{"n_layer": 10, "d_model": 832, "n_head": 13, "n_kv_head": 13, "head_dim": 64, "d_mlp": 2240, "vocab_size": 46263, "activation": "geglu", "norm": "rmsnorm", "norm_place": "peri", "norm_eps": 1e-06, "positions": "rope", "rope_base": 10000.0, "rope_fraction": 1.0, "qk_norm": false, "attn_scale": 0.125, "bias": "none", "tie_embeddings": false, "parallel_block": false, "extras": ["capped logits"], "init": "normal", "init_std_qkv": 0.0173, "init_std_o": 0.00387, "init_std_up": 0.0173, "init_std_down": 0.00237, "init_out_by_depth": true, "optimizer": "muon_variant", "lr": 0.0113, "lr_mult_o": 4.0, "beta1": 0.93, "lr_head": 0.0069, "grad_clip": 0.5, "warmup_steps": 200, "schedule": "wsd", "decay_fraction": 1.0, "decay_shape": "linear", "final_lr_fraction": 0.0, "batch_tokens": 262144, "seq_len": 1024, "doc_mask": false, "train_tokens": 1215000000, "steps": 4635, "dataset": "wikipedia_en"}
Each number is 128 + 24 x the weight over its row's rms, rounded and kept within 0 to 255. Layers, rows and columns count from 0. The size above them is the row's rms in percent of the matrix's.

# layer 7 MLP down (transposed), 2240x832, rms 0.038, rows 1352-1373, columns 0-103
size [104  93  95 103 104  95 103 100  92  98  96 100 100 100  96 103  94  94  94 100  99  97]
[[118 129 154 141 114  93 125  97 123 135 165 120 136 154 127 106 126 104 109  90 109 154 144 131 103 118 165 121 141 152 156 147 104 132 162 179 120 144 141 144 134 180 106 118 139 125 152 103 139 204 173 131 133 133  90 110 148 143 137 140 149 113 155 132  99 118 141 139 149 159  97 114  97 172  97 100 130 167 102 111 112 144 169 115 134 134 157 109 138 113 132 115  90 111 116 102 158 123 180 132 129 117 168 146]
 [ 93 103 146 153 107  86 122  97  75 131 140  91  98 120 142 125 152 123  77 107 110 131 123 157  96 157 121 139 124  89 119 140 155 115 154 107  93  83 110 150 126  77 116 120  80 159 142 149 112 156 134  79  98  88 147 153 117 129 137  73 127 135 108 124 142 156 128 146  98 160 150 153 120  96 170 114 135 113 105 142 165 126  80 145 133  81 108 108 125 133 169 146 134 107 155 141 128 135 141 158 158 115 101 120]
 [190 196 110  83 103 134  93  98 127 161 157 146 105 137 131 125 143  82 100 120 124 197 128 160 108 154  85 148 139 149 147 118 112 112 147 132 122 109 159 118 190 144 143 113 129 118 120 112 147 128 134 135 130 155 107 153 133 126 154  92 153 154 108 138 155 106 129 141  99 162 138 158 111  95 136 136 113 128 164 139 141  75 169 126 110 129 127 121 133 154 150 109 163  98 143 120 144 124 142 154 134 113 115 141]
 [102 124 127 131 131 130 138 169 141 152 108 155 106 149 143 136  88 156 112 133 129 145 122  91 126 142 136 151 111  83 128 115 175 116 167 101 116 120 122 101 147 152 156 162 119 129 112 158 160 117 120 112 169  95 145 132 152 122 112 145 115  98 135 120 138 142  96 144 136  92 125 117 141 130 168  88 106 158 131 163  99  86 128 122 165  90 113 138 174 129 131 115 148 148 145 152 155 109 146 151 110 105 157 120]
 [133 146 163 116 149 146 147 109 138 118 163 139 106 132 100 176 144 135 147 135  87  74 155 101 116 115 146  71 136 132 130 127 148 112  81 177 110 125 105 147 151 118 138 143 158 117 109 107  82 139 126 139 112 167 120  99 141  95 105 121 118 125 128 128  98 109  97 188 111 170 158 110 147 109 165 150 140 125 130 111 127 118 103  88 156 124 109 110 115 146 137 125 167 155 100 109 134 136 103 141 133 110 124 106]
 [107 147 128  94 128 141 129 144 162 122 120 152 111 160 129 129 135 121 106 106 154 105 127 106 108 122 158 132 141 120 119 133 122 136 106 149 157 127 132 156 132 151 110 127 129  88 144 114 118  59 169 137 119 136 137 166 124 149 145 120 122 150 169 103 187 122 133 162 130 136  84  82 114 111 123 164 121 121 147 129 159 106 168 122 147 107 116 127 114 153 117 133 137 100 126 130 109  99 110 111 128 122 112 152]
 [100 141 102 156 160 144 161 129 134  85 131 121 122 102 111 125 164 161 126 158 122  94 133 140 105 176 126 127 158 115 154 120 141 135 161 165 117 111 178 134 103 120 153  92 162 117  98 161 130 126 121 150 120 149 116 111 158 146 100  87 114 161 136 127 111 131 123 115 154 144 103 148 133 151 144 143 163  95 118  83 142 195 140 122 151 109 181 151 106 117 153 110 133 124 103 156 117 145 121 135 109 105 102  70]
 [138 167 160 126 136  99 141 112  99 148 141 126 124 101 123 130 112 204 107 114 153 103 131 137 109  98 109 113 131 115 135 144 113 132  70 118 120  96 120 123 123 142  96 160 106 115 131 134 125 127 106 129 165 118 125 133 162 153 106  85 131  98 130 129 122 133 111 137 156 144 133 110 154 118 132 173 105  99  73 149 131 104  74 163 103  83 123 116 197 163 165  89 104 134 142 166 104 147 130 148 153 119 167 152]
 [137 104 122 114 103 173 174 133 141 140 139 117 116  95 166 119 139 128 119 158 135 130 140 150 146 115 167 137 158 117 110 103 147 134 136 151 175 138 142 145 139 185 138 110 131  99 136 121 104 115 125  78 140 147 117 152 113 140  71 163 131 128 122 176 126 133 144 131 125 132 138 147 152 155 117 156 104 187  94 127 131 136 132 147 112 103 151  60 123 137 149 117 130 119 135 147 117 109 100 134 111 159 126 127]
 [120 105 135 106 118 118  60 182 137 166 132 126 137 113 120 120 119 119 112 135 121 143 125 112 120 150 126 135 126 141 135  76  95 141 121 147 149 156 143 143 116 127 105 113 107  59 143 116 147  94 129 121 123 129 117 175  99 111 117 220 158 145 168  78 111 132 123  94 127 185 148  88 137 116 131 145 112 138 118 122 134 136 159 107 128 134 125 107 121 125 150 125 153 107  98 142 118 147 160 164 121 137 116 142]
 [128 170 108 125 126 146 110 138 163 162 137 137 122 105 124  93 128 114 131 157 119  94 165 152 134 155 104 120 130 135 147 135 176 133 126 134  90 145 142 167 173 134 139 134 122 159  92 145 145 109 123 106 136 124 161 121 156 115 138 119 131 130 148 126 137 168 130 158 129 114  94 167 136 123 115 101  76 125 156 172 120 130 143 159 126 138 132 117 153 111 141 116 121 117 125 118  82 111 147 159 163 151  97 118]
 [147 110 131 144 120 103 134 138 136 110 103 140 115 116 165 150 103 142 137 169 143 114 117 132 141 112 128  90 102 103 194 137 130 142 163 152 169 129 105 144 144 117 117 144 124 133 127 161  87 142 164 117 102 117 108 128  92 165 132  94 146 120 163 106 111 114  81 102 142 123 163  99 134 120 107 110  99 175 157 159 121 129 105 137 114 169 147 110 107 121 122 162 113 151 142 111 145 125 123 126 117 126 111 137]
 [144 128 128  96 146 162 161 170 115 118 127 120 144  85 135 112 123 131 105 139 118 149 116 124 129 109 132  85 138 125 141 145 130  91 174 128 122 122 119 124 121 176 101 125  92 155 102 121 138 171 102 122 112  86 112 165 100 128 173 114 103 141  84 116 186 120 181  99 125 139 141  87 177 112 124 118 115 123 132 124  93  73 118  97 131 151 114  87 140 129 165 142 100  80 123 147 155 174  93 149 123 138 145 116]
 [177  94  99 131 107 108  91 135 159  96  99 158 137 138 121  87 131 170 163 120 119 115 175 155 141 172 138 155 133  86 139 103 130 157 141 130 124 112 160 151  86 174 155 131 117 135 139 111 104 145 129 135 124 134 147 142 134 184 150  78 123 144 153 124 155 119 153 101 133 106  80 120 128 106 133 100 128 166 125  81 106 122  92 133 127  86 130 110 106 122 139 116 127 103 137 101 126 153 140 117 135 134 145 160]
 [134 154  82  95 115 110 110 124 173 140 135 107 110 145 115 120 113 122 102 121 167 111  88 129  80 126  94 141 162 144 143 114 114 123 147 122 149 135 194 112 112 113 117 120 150 138  86 138 165 133 187 101 144 160 113 158 131 136 128 132 150 150 159 142 137 125 119 124 145 103 158 171 134 137 117 125  95 112 147 132  97 163 121 135 130  89 111 115 143  68  96 110 146 125 152 123 156 136 135 107 118 156 126 117]
 [ 81 136 123 154 144 149 146 105 189 157 157 140 124 135 123 101 160 139 133 140  93 146 122 143 114 146 131 137 131  94 117 124 158 107 149 121 110 104  84 137  86 126  99 110 151 121 131  87  86 142 119 148 129 116  94 140 136 142 140  90 157 107 111 139 116 135 165 133 102 160 113  96 173 133 117 116 182 111  98 128 154 106 133 146 101 148 163  90  87  80 160 143 133 120  89 140 127 109 129 137 164 161 134 107]
 [157  71 133 101 168 111 174  92 120 124 139 127 122 148 110 109 121 149 119 109 143 130 101 100 146  82 155 143 136 113 143  96 133 177 125 104  95  98 123 134  94 102  74 145 133 112  86  80 131 175 132 157 103 123 160  84  96 105 139 146 175  75 147 131 137 121  95 112 176 107 154 117  81 139 115 104 126  92 138  67 133 133  88 147 139 104 116 141 138 138 133 109 109  98 152 128 125 170 114 113 162 140 160 134]
 [156  96 129 117  99 110 130  98 130 143  59  75 169 109 144 118 137 125 108 109 158 135 139 131 120 136 146  97 167 116 155 135 113 152 127 136 126 176 181 141 114 154 148 137 119 120 126 106 111 136 122 105 141 117 129 167 112 128 158 102 127 101 131 149 118 121 138 155 156 152 168 179 109 129  96 128 126  97 123 132 157 118 120 144 120 101 131 100 139 131 126 143 109  91 108  92  98 119 143 151 112 127 133 113]
 [114 153 108  95 106  85 125  99 135 174  92 147 155 137 116 103 126 111 117 185  97 146 148 148 146 165 130 130 131 120 150 110 105 154 128 146 110 134 103 100  90  97 125 131 122 130 122 113 161 114 184 128 148 136 118  80  86 101 113 149 167 139 155 137 122 112 141 104 146 116 101 115 136 103 120 112 156 130 119 127 115 106 110 124  90 164  80  97 140 123 115 117 132 124 107 131 116 133 113 101 144 114 110  69]
 [159  97 100 137 137 152 122 140 115 126 121  85 155 116 127 120 134 121  93 117 148 152 130 118 107 158 130 108 132 121 108 104 113  88 102 116 110 143 109  85 139 143 142 113 141 105 171 115 118 134 123 110 164 120 132 133 135 140 122 116 109 106 165 102 123 122 117 136 127 102 121 173 100 143 134 114 115 113 104  93 112 158 128  77 147 110 104 157 157  95  82 114 116 107 139  93 158 139 141 132 123 159 147 129]
 [111  63 158  84 137 152 125 146 125 137  99 156 141 143 130  96 115  86 119 131 122 128 134 115 104  87  89 121  95 158 179 110 135 141 123 141 106 152 135 152 118 124 139 115 160 149 130 154 105  96 134  63 131 137  94  92 113 141  70 157 151 115 153 138  82  82 165 141 100 131 120 123 110 120 137  96  66 133 120 131 121  90  99 123 137 124  93 107 102 135 158 129 169 115 159 131 150 141 111 141  57 154 132 161]
 [ 57 177 162 135 103 136 131 135  94 126 108 152 124 136 146 122 151 129 150 130 164 150 118 121 155 119 169 126  95 143 104  65 123 148 176 147 158  97  90 165  92 115 126 146 142 144  94 133 106 107 125 138  99 147 124 163 132 158 128 104 113 124 133 143 127  94 104 138 104 115 124 146 153 126  76  98 162 183 151 144 134 114 141 151 149  94 116  66 128 103 151 156 127 112 164 123 147 154 133 123 115 124  83 127]]
# layer 7 MLP gate, 2240x832, rms 0.0602, rows 1353-1374, columns 0-103
size [ 95  93 108  97  99 120  96 102  93  99 101  93 101 100 104  94  94  95 101 107  94 102]
[[154 110 139  97 131 102 137 198 126 116 126 139 140 124 136 149 123 125 103 113 103 125 117 121  71 117 138 131 128  90 115 132 170 144  68 116  97 122 145 176 134 114 165 104 120 138 169 163  83 180 119 135 104 142 138 121 106 107 136 109 176 131 117 109 106 117  97 119  85 170 152  89 105 121 145 143  90 132 110 115 155 161  59 109 155  71 124 155 119 113 141 117 159 100 154 119  68 111 103 172 158 140  87 170]
 [135  52  97 155  89 115 133 120 142 103 133 132 161 145 144  77 118  95 149 158 141 120 118 117 110 115 125 129 145 125 134 133 116 153 120 116 115 134 132 125 166 146 102 142 103 147 136 112 127 130 146 137 143 134 157 140  82 103 136 137 154 154 153 130 154 133 177 154 126 145 110 143 138 182 100 136 146 161 127 130 124 103 112 168 134 101 160 119 106 109 100 118 120 106 100 113 141 147 101 151 166 116 126  89]
 [123 127 117 124  99 110  93 128 125 132 139 127  92  79 138 110 145 105 121 143 170 147 130 122 167 101  88 146 134 137 152 156 134 110 114 118 150 122 132 153 146 158 152 165 148 125 104 118  79 144  99 149 157  97 141 100 116  89 173 170 166 121 113  98 174 113 158 179  96 137 101 176 145 137 102 121 160 130 134 155 141 176 155 112 113 133 133 154 115 141 148 145 131 114 120  98 172 149 139 146 149 126 141  95]
 [175 134  67 112 125 115  81 133 147 121 108 105 134 107 148 114  74 109 127 162 141 168 156 164 103 101 127 167 138 141 118 154 156 126 141 104 150 113 131 144  98 100 114 115 111 115 115 146 165 140 121  42 135 107 134 106 145 139  92 140 139 123 155  94 148 132 157 147 105 151  90 140  97 115 120 148 115 119 129 114  96 165 183  80 115 125 155 113 125  82 135 115  96 174  86 164 144 132 136 137 148 126 142 128]
 [109 137 139 140 118  95 161 173 127 112 109 133 114 130 120 134  99 122 178 152  97  81 180 112 141 149 161  93 155 131 165 103 125 124 107 134 127 120 140 119 153 162 178  72  72 157 139 153 183 141 149 112  97 124 166 128 129 191 122 115 132 153 115 119 112 170 178 148 118 149 146 164  73 177 129 151 149 103 128 137 117 119 115 130 120 185 149 149 109 105  95 107 144 144 154 105 127 115 142 151 109 166 137 114]
 [125 176 147 147 127 135  96 163 127 106 115 146  94 153 136 130 123 125 124 142 127 144  86  97 146  89 112 158 115 113 111  86 125 147 113 112 142 106 111 168 179 129 132 136 109 166 106 102  90 132 110 133 123  98 146 141 163 109  92 118 126 101 173 137 117 153  95 162  76 138 107 124 101 117 103 129 156 116 150 136 100 101 134 102 168 118 111 106 142 162  92 116 103 102 104 115 143 102 112 122 103 165 116 155]
 [114 112 135 100  84 123 125 105 120 121 143 106 160  80 146 123 133 176 129 109 117 100 145 148 138 112  94 148 129 108 120 115  91 154 187 136 151 166 130 106 122 132  98 147 120 125 127 160 172 120 131 138 134 118 133  89 155 105 131 111  80 126 129 138 137  97 147  82 104 134 156 142 116 150 102 147 132 141 124 153 101 111 119  99 108 157 133 141 130 110 130 159 111 154 159 148 146 111  98 133  76 151 131 162]
 [129 159 177  81 121 104 109 137 108 179 103 120 133 128 131 146 136  78 144 130 139 121 131  86 125 128 112 124 132  98 145 120 163 125 103 136 153 154 151 154 103 131 120 167 124  96 101 142 154 153  70 152 114  91 138 113 104  92 147 111 164  83 188 101 139 157 164 126 128 131 127 154 102 150 121 168 119 129 126 112 132  94 114 146 137 196 110 156 125 130 138 184 142  89 145 126 162 137  69  97 132 151  93 123]
 [169 110 148 100 120 107 144 145 131 158  78 112 170  99 129 146 117 106 152 122 122 109  90 121 107 109 145  85 114 128 162 134 102 106 119 148 138 120 102 148 109  98 136 122 116 122 115  99 137  88 141  76  94 102 128  93 118 132 126 153 149 113  85 117 110 136  82 119  88 152 153 135 111 108 177 126 131 149  78 117 160 150 159 171 139 110 143  97 113 150 138 135 131 151  82 140  69 136 123 125 110 141 120 117]
 [174 137 149 116  84 128 110 121 152  75 123 133 135 116 155 100 157  72 135  99 119 141 144 160 159 105 124 138 150 139 165 163 113  78 155 111 142 126 151 127 108 146 125 119 131 123 169 131 123 131 147 134 151 131 142  73 110 123 126  88 121 153 156 119 126 134 132 126 143 145 107 122 131 163 151 147 125  86 119 124 117 149 156 121 130 102  71 130 157 130 100 135 145 125  91 127 120 134 131 147  81 180 125 101]
 [114 181 121 117 127 138 119 148 119 121 135 135 105 122 118 119  76 102  68  76 144 132 109 146 105  87 134 138 149 124 126 136 171 130 107 162 129 119 122 146 157 106 148 133 173 109 106 128 134 159 124 149 118 120 140 110 118 121 187 138 122 137 162  91 145  88 128 128 114 127 110 109 158 117 135 129 199 100 109 133 127 122  73 191 123 144  97 126 124 151 108 105 186 112 110  93  79 140 144 125 136 143 122 138]
 [139  91 125  97 166 122 106 143 113 115 125 134 109 138 106 125 107 128  79 145 155 112 130 122  81  99 131 102 139 137 183 120 125 129 169 141 163 149 149 137 140 145 191 117 163 131  95 130  57 123 151 129 117 179 131 126 179 125 138 158 143 103 101 140 115 159 144  71 116 111  77 114 115 124 118  96 133  78 131 160 137 102 146  93 142 165 142 139  72 160 123 118 127 146 107 115 128 106 163 133 115 117  92 149]
 [ 97 124 153 141  73 133 139 148 161 126 146 131 122 108 154 113 158 103 130 122 142 127 141 120 100  61 107 112 149 136 124 171 137 136 117 118  90  94 134 110 140 127 145 124  83 158 111 119 127 170 145 116 170 141 142 130 170 138 118 112 147 142 126 152 136 125 109 163 149 119 113  98 112 103 176 146 126 164 147 115 123 121 134 110  81 137 135 112 158 136 149 125 139 150 127  74 120 114 116 186 160 149 119 111]
 [ 98 127 132 146 110 157  71 135 143 125 131  78 128 162 134 174 116 148 112 104 113 118 157 117  91 143  87 136 131 131 126 143 137 178 129 120  68 171 148 163 115 123 152 186 135 134 108 132 101 122 133 115 124 106 119 150  99 157 123 115 127 133 142 126 142  86 192 114  74 186  95 115 157 102 119 129  97 152 107 174 111 106 120 127 141 110 153 116  98  80 121 117 144 157 134 139 146 115 119 105 139 206 141 112]
 [128 128 153 118 142  86  81 116 128 112 127 133  83 151 103 118 131 137 138 134 173 152 157 117 175 105  78 113 114 129  94 175 139  92 149 102 142 139  81 115 121 158 132 172 136 141 140 144 125 149 130 146 120  90 135 130 119  71 142 145 132 125 101 124 140 118 138 125 121 136 174  89 133 124 100 181  95 137 133 113 132 136 145 115 161  97 163 130 171 134 108 152 101  95 122 176 137 162 137 134 139  91 106 122]
 [117 146 157 167 120 136 103 144 135  99  95 115 163 143 132 127 123  92 126 101 156 121 134 120 103 162 121 152 104 140 167 103 126  82 121 106 126 148 137 128 124 156 124 116 131 121 116 141 133  86 149 108 128 125 121 117  92 154 170  96 127 148 119 101 135 134 151 156 119 124 156 181 162 133 154 139 119 116 110 112 123 156 142 179 148 127 149  76 129  90 120 142 108 120 139 127  97 107 187 130 100 125 142  84]
 [ 72 170  97 131 157 128 130  92 150 156 139 113  67  79 124  88 116  94  81 145 145 127 147  94 154 120 157  87 148 152 141 129 113 143 108 137 132 100 121 162 159 117  95 142 156 140 168 132 156 138 164  92 136 168 128 148 170 132 146 155 117 113 128 122 109  94 149 151 166  82 158 106 137 115 150 181 104 142 147 125 141 104 135 127 145 130 133 169 118 162 184 135 138 126 127  95 102 124 130 121 118  98 127 103]
 [134 103 115  66 112 114 139 125 154 116 112 124 150  84 137 116 155 127 103 112  78 105 136 151 147 109 114 121  80 113 147 164 119  92 150 128 128 124 109 133 143 122 119 132  88 140 167 153 153  92 132 136 141 150 121  92 145 115 171 132 136 142  89 142 110 137 156 145  97 131 107 121 160 141 150 109 141 153 160 112 110 139 141 128 117 107 183 150 132 100 137 151 127 160 137 115  99 115 141 130 152 148 116 127]
 [158 145  92 137  74 128 108 120 150 114  72 102  92 142 120 120 119 123 144 106 137  91 108 147 136 129 121 114 184 104 124  95 134 131 149  92 134 154 141 162 139 175 139 107 140 103 160 119 111 168 140 103 151  65 148 136 101 116 131 110 138 167 144  94 122 108 164 112 134 150 142 151 126 143 127 166 123 117  80 151 118 118 139 157 137 113 128 158 147 120 115 124  88 125 125 115 169 128 114 132 149 110  62 100]
 [114 122 149 107 138 132  90 124  77 117  76 175 169 156 120 120 119 142 121 103 146 117 102  91 182 137 121 105 127 166 142 138 126 109 126 141 116 126 116  99 137 121 157 135 152 163 137  97 120  94 108 122  91  66  84  90 131 120 120 113 108 112 147 139 142  82 135 101 118 162  97 107 106 104 128 139  73 176 144 121 100 127 131  95 106 100  37 110 126 136 119 103 130  98 132 115 118 114 120 134 180 121 132 119]
 [118 117 117 168 134 118 126 181 119 140 117 120 174 121 136 123 101 101 142 138 125 155  64 105 122 138  99 168 144  95 126 112 134 168 124 109 117 125 157 143 112 174 145  82 121 136 104 120 101 121 129 145 153 129 166 117 120 108 155 101 128 135 110 148 106 158 131 115 128 109 100 128 136 173 115  93 133 148 139 149 116  66 125 125  96 109 124  90 120 168 131 181 111 160 167 123 124 116 130 107 147 110 149 112]
 [141 143 123 152 131 143 112 141 101 140  97 144 134 154 173 171 101  89 169  95 159 135 126  98 141 102 169 134 111 187 134 123 122 192 103 169 102 120 121 160 135 156 130 151  83 150 148 140 136 131 135 196 121 135 163 151 139 121 104 121 139 135 142 114 117 157 132 119 136  84 134 136 105 158  71 101  91 155 123 124 100 108 140 111 133 150 139 142 105 136 123 149 141 108 146  97 181  90 148 150 157 120 132 149]]
# layer 7 MLP up, 2240x832, rms 0.0645, rows 1353-1374, columns 0-103
size [ 93  93  95  99  98  92  98 104  92 105 101  97  96  96 102  94  92  97  99 110 100  97]
[[ 93  93 108 121 139 152 158  79 138 126 105 163 128 126 141 134 182 133 128 132 169 146 130 150  94 121 125 130 107 122 173 154 118 129 123 115  96 168 132 133 123 130  84 138 120 112 125  79 108  86 101 165 136 109  86 182 139 115 123 144  87 129 144  98 164 133 106  95 129 137 128  97 124 111 119 130 144 127 136 122 151  85 146 177 133 104 185 129 120 111 146 114 153 130 123 144 124 130  98 117 141 146  65 103]
 [157  72 151 132 156 133 144 135  86 130  43 103 134 101 133 124 132 104  95 114 145 118 116 129 131 149 124 133 102 130 143 141 102 122 138 128 132 123 107 122 102 149 155 146 145 105 158 100 123 186 140 145  83 148 145 128  71 123 143 128 146 183 163 119 159 162 117 150 169 152  89 159 143  95 147 125  82 124 170 114 141 161  93 134 118 125 145 127 129 120 131 123 105 100  77 124 124 150 125 112 159 149 130 153]
 [107 110 111 119 150 161 116 110 134 120  80 139 133 113 103 117 161 123 153 136 133 107  88 166 117 145 131  91 134 137 146 137  81 121 132 124 117 184 114 111 136 119 105 117 131 188 135 122 131  90 164 144 105 143 148 181 156 143 121 173  99 118 162  94 145  99 132 138 114 139 118 123 137 140 144 130 107 125 103 133 173 149 132 116 138  97 115 126 132 148 134 169 155 138 149 130 127 106  81  96 136  93 171 160]
 [121 118 162 166 123 151 162 133 153 140 126  97 112 127 162 152 138 126 112 110 186 157  96  83 156 127 113 120 139  94 133 110 125 127 121 127 151 147 128  90 115 131 126 117 124 105 157 129 112 114 141 124 138  99 110 133 143 150 130 117 141 104 107 150 105 128 167  98 153 149 138 135 156 131 133 141  95 136 164 102 158 148 118 142 158 158 139 124 138 137  97 177 131 129 123 149 110 120 190 131 104 159 150 151]
 [102 128 129 126 121 116 134 116 137 102 116 156 109 136  91 114 150 140  94 107 128 156 116 101 104 138 108 102 133 149 121 173 113 105 164 176 140 153  96 120 154 101 152 144 132 137 119 146 142 119 122  92 143 118 159 115 144 135 129 126 119 105 120 115 149  99  95 127  96 161 136 102 139 171 108 128 141 127 114 170 133 139 137 126 152 108 142 128 119 160 110 114  92  91  96 142  91 109  94 138 144 130 124 103]
 [126 150 125 190 124 111 138 178 126 102 146 135 150 127 107 164 151 137 134 122 118 134 124 130 140 101 144 134 109 125 134 119  99 182 133 132 118  97 152 162 108 152 132 142 105 179 167 109  97 111 108 120 124 122 146 117 142 105 101 117 114 100 149 101 118 148  84 142 141 111 132 114  83 120 139 126 128 168 113 104 103 110  86 120 142 149 130 114 125 180 116 132 104 135 133 134 133 125 125 134 111 104 130 119]
 [163 133 124 134 126 159 131 148 140 109 138 148 120 113 162 141 114 142 146 117 157 122 182 114 175 104  89 117 113 151 116 118 132 139 102 124 139 130 102  91  93 107 132 189 106 107 182 173 163 156 116 150 129 139 136 123 119 118 101 120 115 174 136 143 139 119 125 144 152  85 116 130 121 167 161 159 127 195 141 151 109 108 160 106 135  99 132 113 161 126 172 119 158 180 124  82 170 146  79  97 106 116  77 118]
 [149 124 116 136 147 175 140 130 111 132 123 103  99 125 125  93 128  91 121 137 152 149 107 101 119 115 139 124  94  55 143 177 106 147 136 157 117 112 118  76  88  94 125 147 148 179 116 166 120 120 160 106 111 176 122 113 154 106 119 111 135 100 114 101 117 159 114 158 119 144 141 165 114 117 151 174 156 133 117 121 170 142 128 154 157 129 143 113 147 163 178 149 148  95 153  84 153 136 145 136 124 140 116 146]
 [ 96 117 104 146 150 161 144  80  82 139 163  93 120 144 144 192  80 133 138 165 110 108 166 100 150  56 133 135 120 142 133 135 134 117 133 160 142  75 153 129 174 143 136 138 144 138 113 153  99 138  97 153 165 155 115 129 134 120 139 129  79 151 142 117 136 127 148 177 122 130 135 170 105 126 163 104 105 125 106  76 104 112 156 129 103 105 123 146 148 117  85 150 121 119 160 160 140 128 115  68 154 160 131 132]
 [117 168 109 179 108 108 134 118 132 160 138 134 125 143 114 124 143 123 135 110 107 115 128 100 178 112 132 129 143 168 129 145 122 127 187 153 149  95 146 121 151  96 129 133 141  93  96  77 134 105 123 171 143  92  70 113  82  86 145 138 155 124 104 100 141 153 117 131 122 108 133 127 129 140 156  98 161  95 127 106 153 141 103 158 160 132 113 167 121 160 149 130 108 171 133 134 118 163 153 128 124 155 124 160]
 [177  86 125 131 140 158 163  96 117 140 111 179 128 158 121 143 123  83 123 147 159 133 158 111 100 122  91  66 108 104 112 131 100 111 139 125 136 109 110 123 104 110 102 118 129 174 161 135 138 142  98 132 126 127 136 118 119 136 149 162 138 152 121 170 148 131 135 156 165  92 149  99 121 152 159 139 142 129  81 130 159  94 102 106 109 160 127 144 152 131 145 112 120 132 107 114 124 154 154 108 140 137 152  96]
 [ 99  93 129 138 131 123 129 138  72 102 165 152 140 136 115 126 126 127 141 132 148 126  95 149 136 123 129 110 129 123 138  67 148 127 138 180 117 117 122 123 108 119 105 127 123 130 112 121 110 142 140 139 136 131 126 144 103 156 123 141 131  84  90  72 103 161 122 137 150 149 176 122 122 115 146 175 105 150 150 159 121 121 116 146 156 111 161 184 123 182 123  75 101 132 162 154 150 131 136 124 117 105 129  96]
 [136 118 114 120 100 139 141 131 147 137 108 133  88 118 131  97  85 118 121  71 133 120 116 154  94 147 142 173 137  96 127 105 131 134 127 136 128  89 137 125 136 104 135 130 135 132 123  49 138 136 172 148 145 134 173 178 136  98 125 143 130 121 121 105 115 162 108 130 102 109 144  94 137  65  96  83  95 109 127  74 132 146  77 133 132 108  95 110 119 121 103 114  97 145 119 144 129  84 126 130 178 104 151 139]
 [147 141 201 135 130  93 157 150  99 111 155 100 113 140  96 114 147 118 166 123 136 147 159 152 130 164  96 113 161 135 165 115 131 178 146 113 116 150 104 155 124 157 121 167 134 145  88 126 131 110 123  98 164 161 148  95 138 107 129 124 101 122 158 131 113 151 134  98 160 112 136 118 134 165 105 179  72 162 103  99 110 145 132 123 112 105 116 161 152 138 129 115 131  84 141 126 102 132 175 109 136  92 118  82]
 [149 162 131 126 129 152 121 114 118 120 132 116 120 129 155 143 121 130 109 135 151 146 118 126 137 131 123 130 146 129  99  96 127  83 122  31  97 123 127 138 157  99 109 126 131  70 128 135 165 170 105 108 119 127 132  89 139 134 160 111 145 164 152  90 154 152 153 103 145 145 185 116 121 169 148 118 162 123 108 104 124  77 127 115 100 134 132 101 146 150 105 143 150 110  99  77 146 117 111 121 120 168 161 121]
 [120 112 124 134 145 178 165 113 150  89 108 118 131 156 156 171 116 137 114 132 125 104 117 158 121 103 128 161 123 104 148  67 142 120 136 113 179 134 145 136 129 104 101 154 114 134  93 109 164  93 148 131 146 134 137 147  97  93 121  94 121 113 141 120 129 148 125 150  93 125  87  90 142 113 174 143 154 102 149 116 167 102 121 137 150 128  88 114 123  84 110 108 111 124 139  82 121 172 137 129 107 118 110 105]
 [140 141 141 111 114 101 108 147 126 162 103 128 109 115 161 134  97 100 130 110 110 179 103 110 132 139 134  80 161 130 136 127 130  76 126 140 156 122 112 112 154 103 164 124 106 129 161 143 162 104 155 169 116 138  97 111 126 116 148 126 103 115 141 136 142 143 130 118 106 142 122 116 124 137 143 146 140 120  93  87 133 152 131 178 146 132 142 171 131 108 128  97 153 122 144 118 106 129 132 168 140  91 117  84]
 [130  96 149 104 143 153 192 140 160 127  96 151 172 149 128 138 141 139 166  95 154 141 134 105 123 151 103 129 148  87  91 167  89 129 166 104 122 119 134 123 100  97  95 142 112 120 123 119 159 132 168 134 101 114 127 124 153 114 114 174 113 164  77 129 153 108 112 171 133  94 129 133  83 111  84 123 118 154  98  89 120 148  93 102 111 144 113  99 132 150 136 101  84 155 104 125 136 158 156 143 141  96 145 152]
 [106  87 114  81 118 117 133 187 166 156 133 109 183 118 136 128 126 162 140 166 131 151  83 137 141 109 111 114  88 139  96 120 166 140 162 116 132  82 131 113 144 138 141 131  92 102 141 104  93 152 143 157 120 107  96 124 102 126 141 166  57 167 145 113 157 137 169 128 106 171 148 150 123 113 106 128 179 152 141 134 122 153 139  84 144 151 111 145 159 109 118 148 130 101 166 143 128 148 117 114  87  92 127 141]
 [106 113 170 152 117 131 174 115 126 129 131 135  80 139 172 149 184 140 156 121 172 146 135 139 118 127 110 134 141 155 120 137  79 127 126 106  84 138 155 155 131 119 165 128 116 108 153 147 105 145 107 160 127 146 136 126 142 137 166 121 130 125 135 158  79 105 111  93 116 136 119 197 111 134 138 135 115 135 128 109 132 113  59 168 119 128 161 122 100 141 187 141  95 190  84 121 176 130 122 120 186  92 112 100]
 [142 125 125  78 149 103 111 116  94 147 117 132 163 114  98 187 154 127 103 112 183 148  85 160 161 105 127 109 109 119 112 143 116 173 130 152 166 154 127 182 126 114 143 142  97 126 139 129 114 155 147 106 104 122  55 138  93  96 117  93 118  89 170 143 157 131 134 128 156 133  80 107 161 122 115 118 112 123  60 112  87 148  94 149 156 139 114 151 139 140 113 154 141 116 134 131 134 118 125 130 133 123  74 161]
 [110  93 143 127 130 142 103 122 160  94  85 113  91 129 104 155 170 172 138 132 142 137 173 163 114 126  80 126 118 130 107 184 122 135 132 124 168 143 148  75 144 112 100 127 165 136 133 155 136 148 124 114 128 169 116 135  85 110 154  96 168 163 127  80 170 135 111  98 139 112  91 125 115 115 139 153 175 118 114 162  99 154  95  82 122 156 134 115  90  95 171 118 155 145 151 115 120 151 171 125 137 122 108 138]]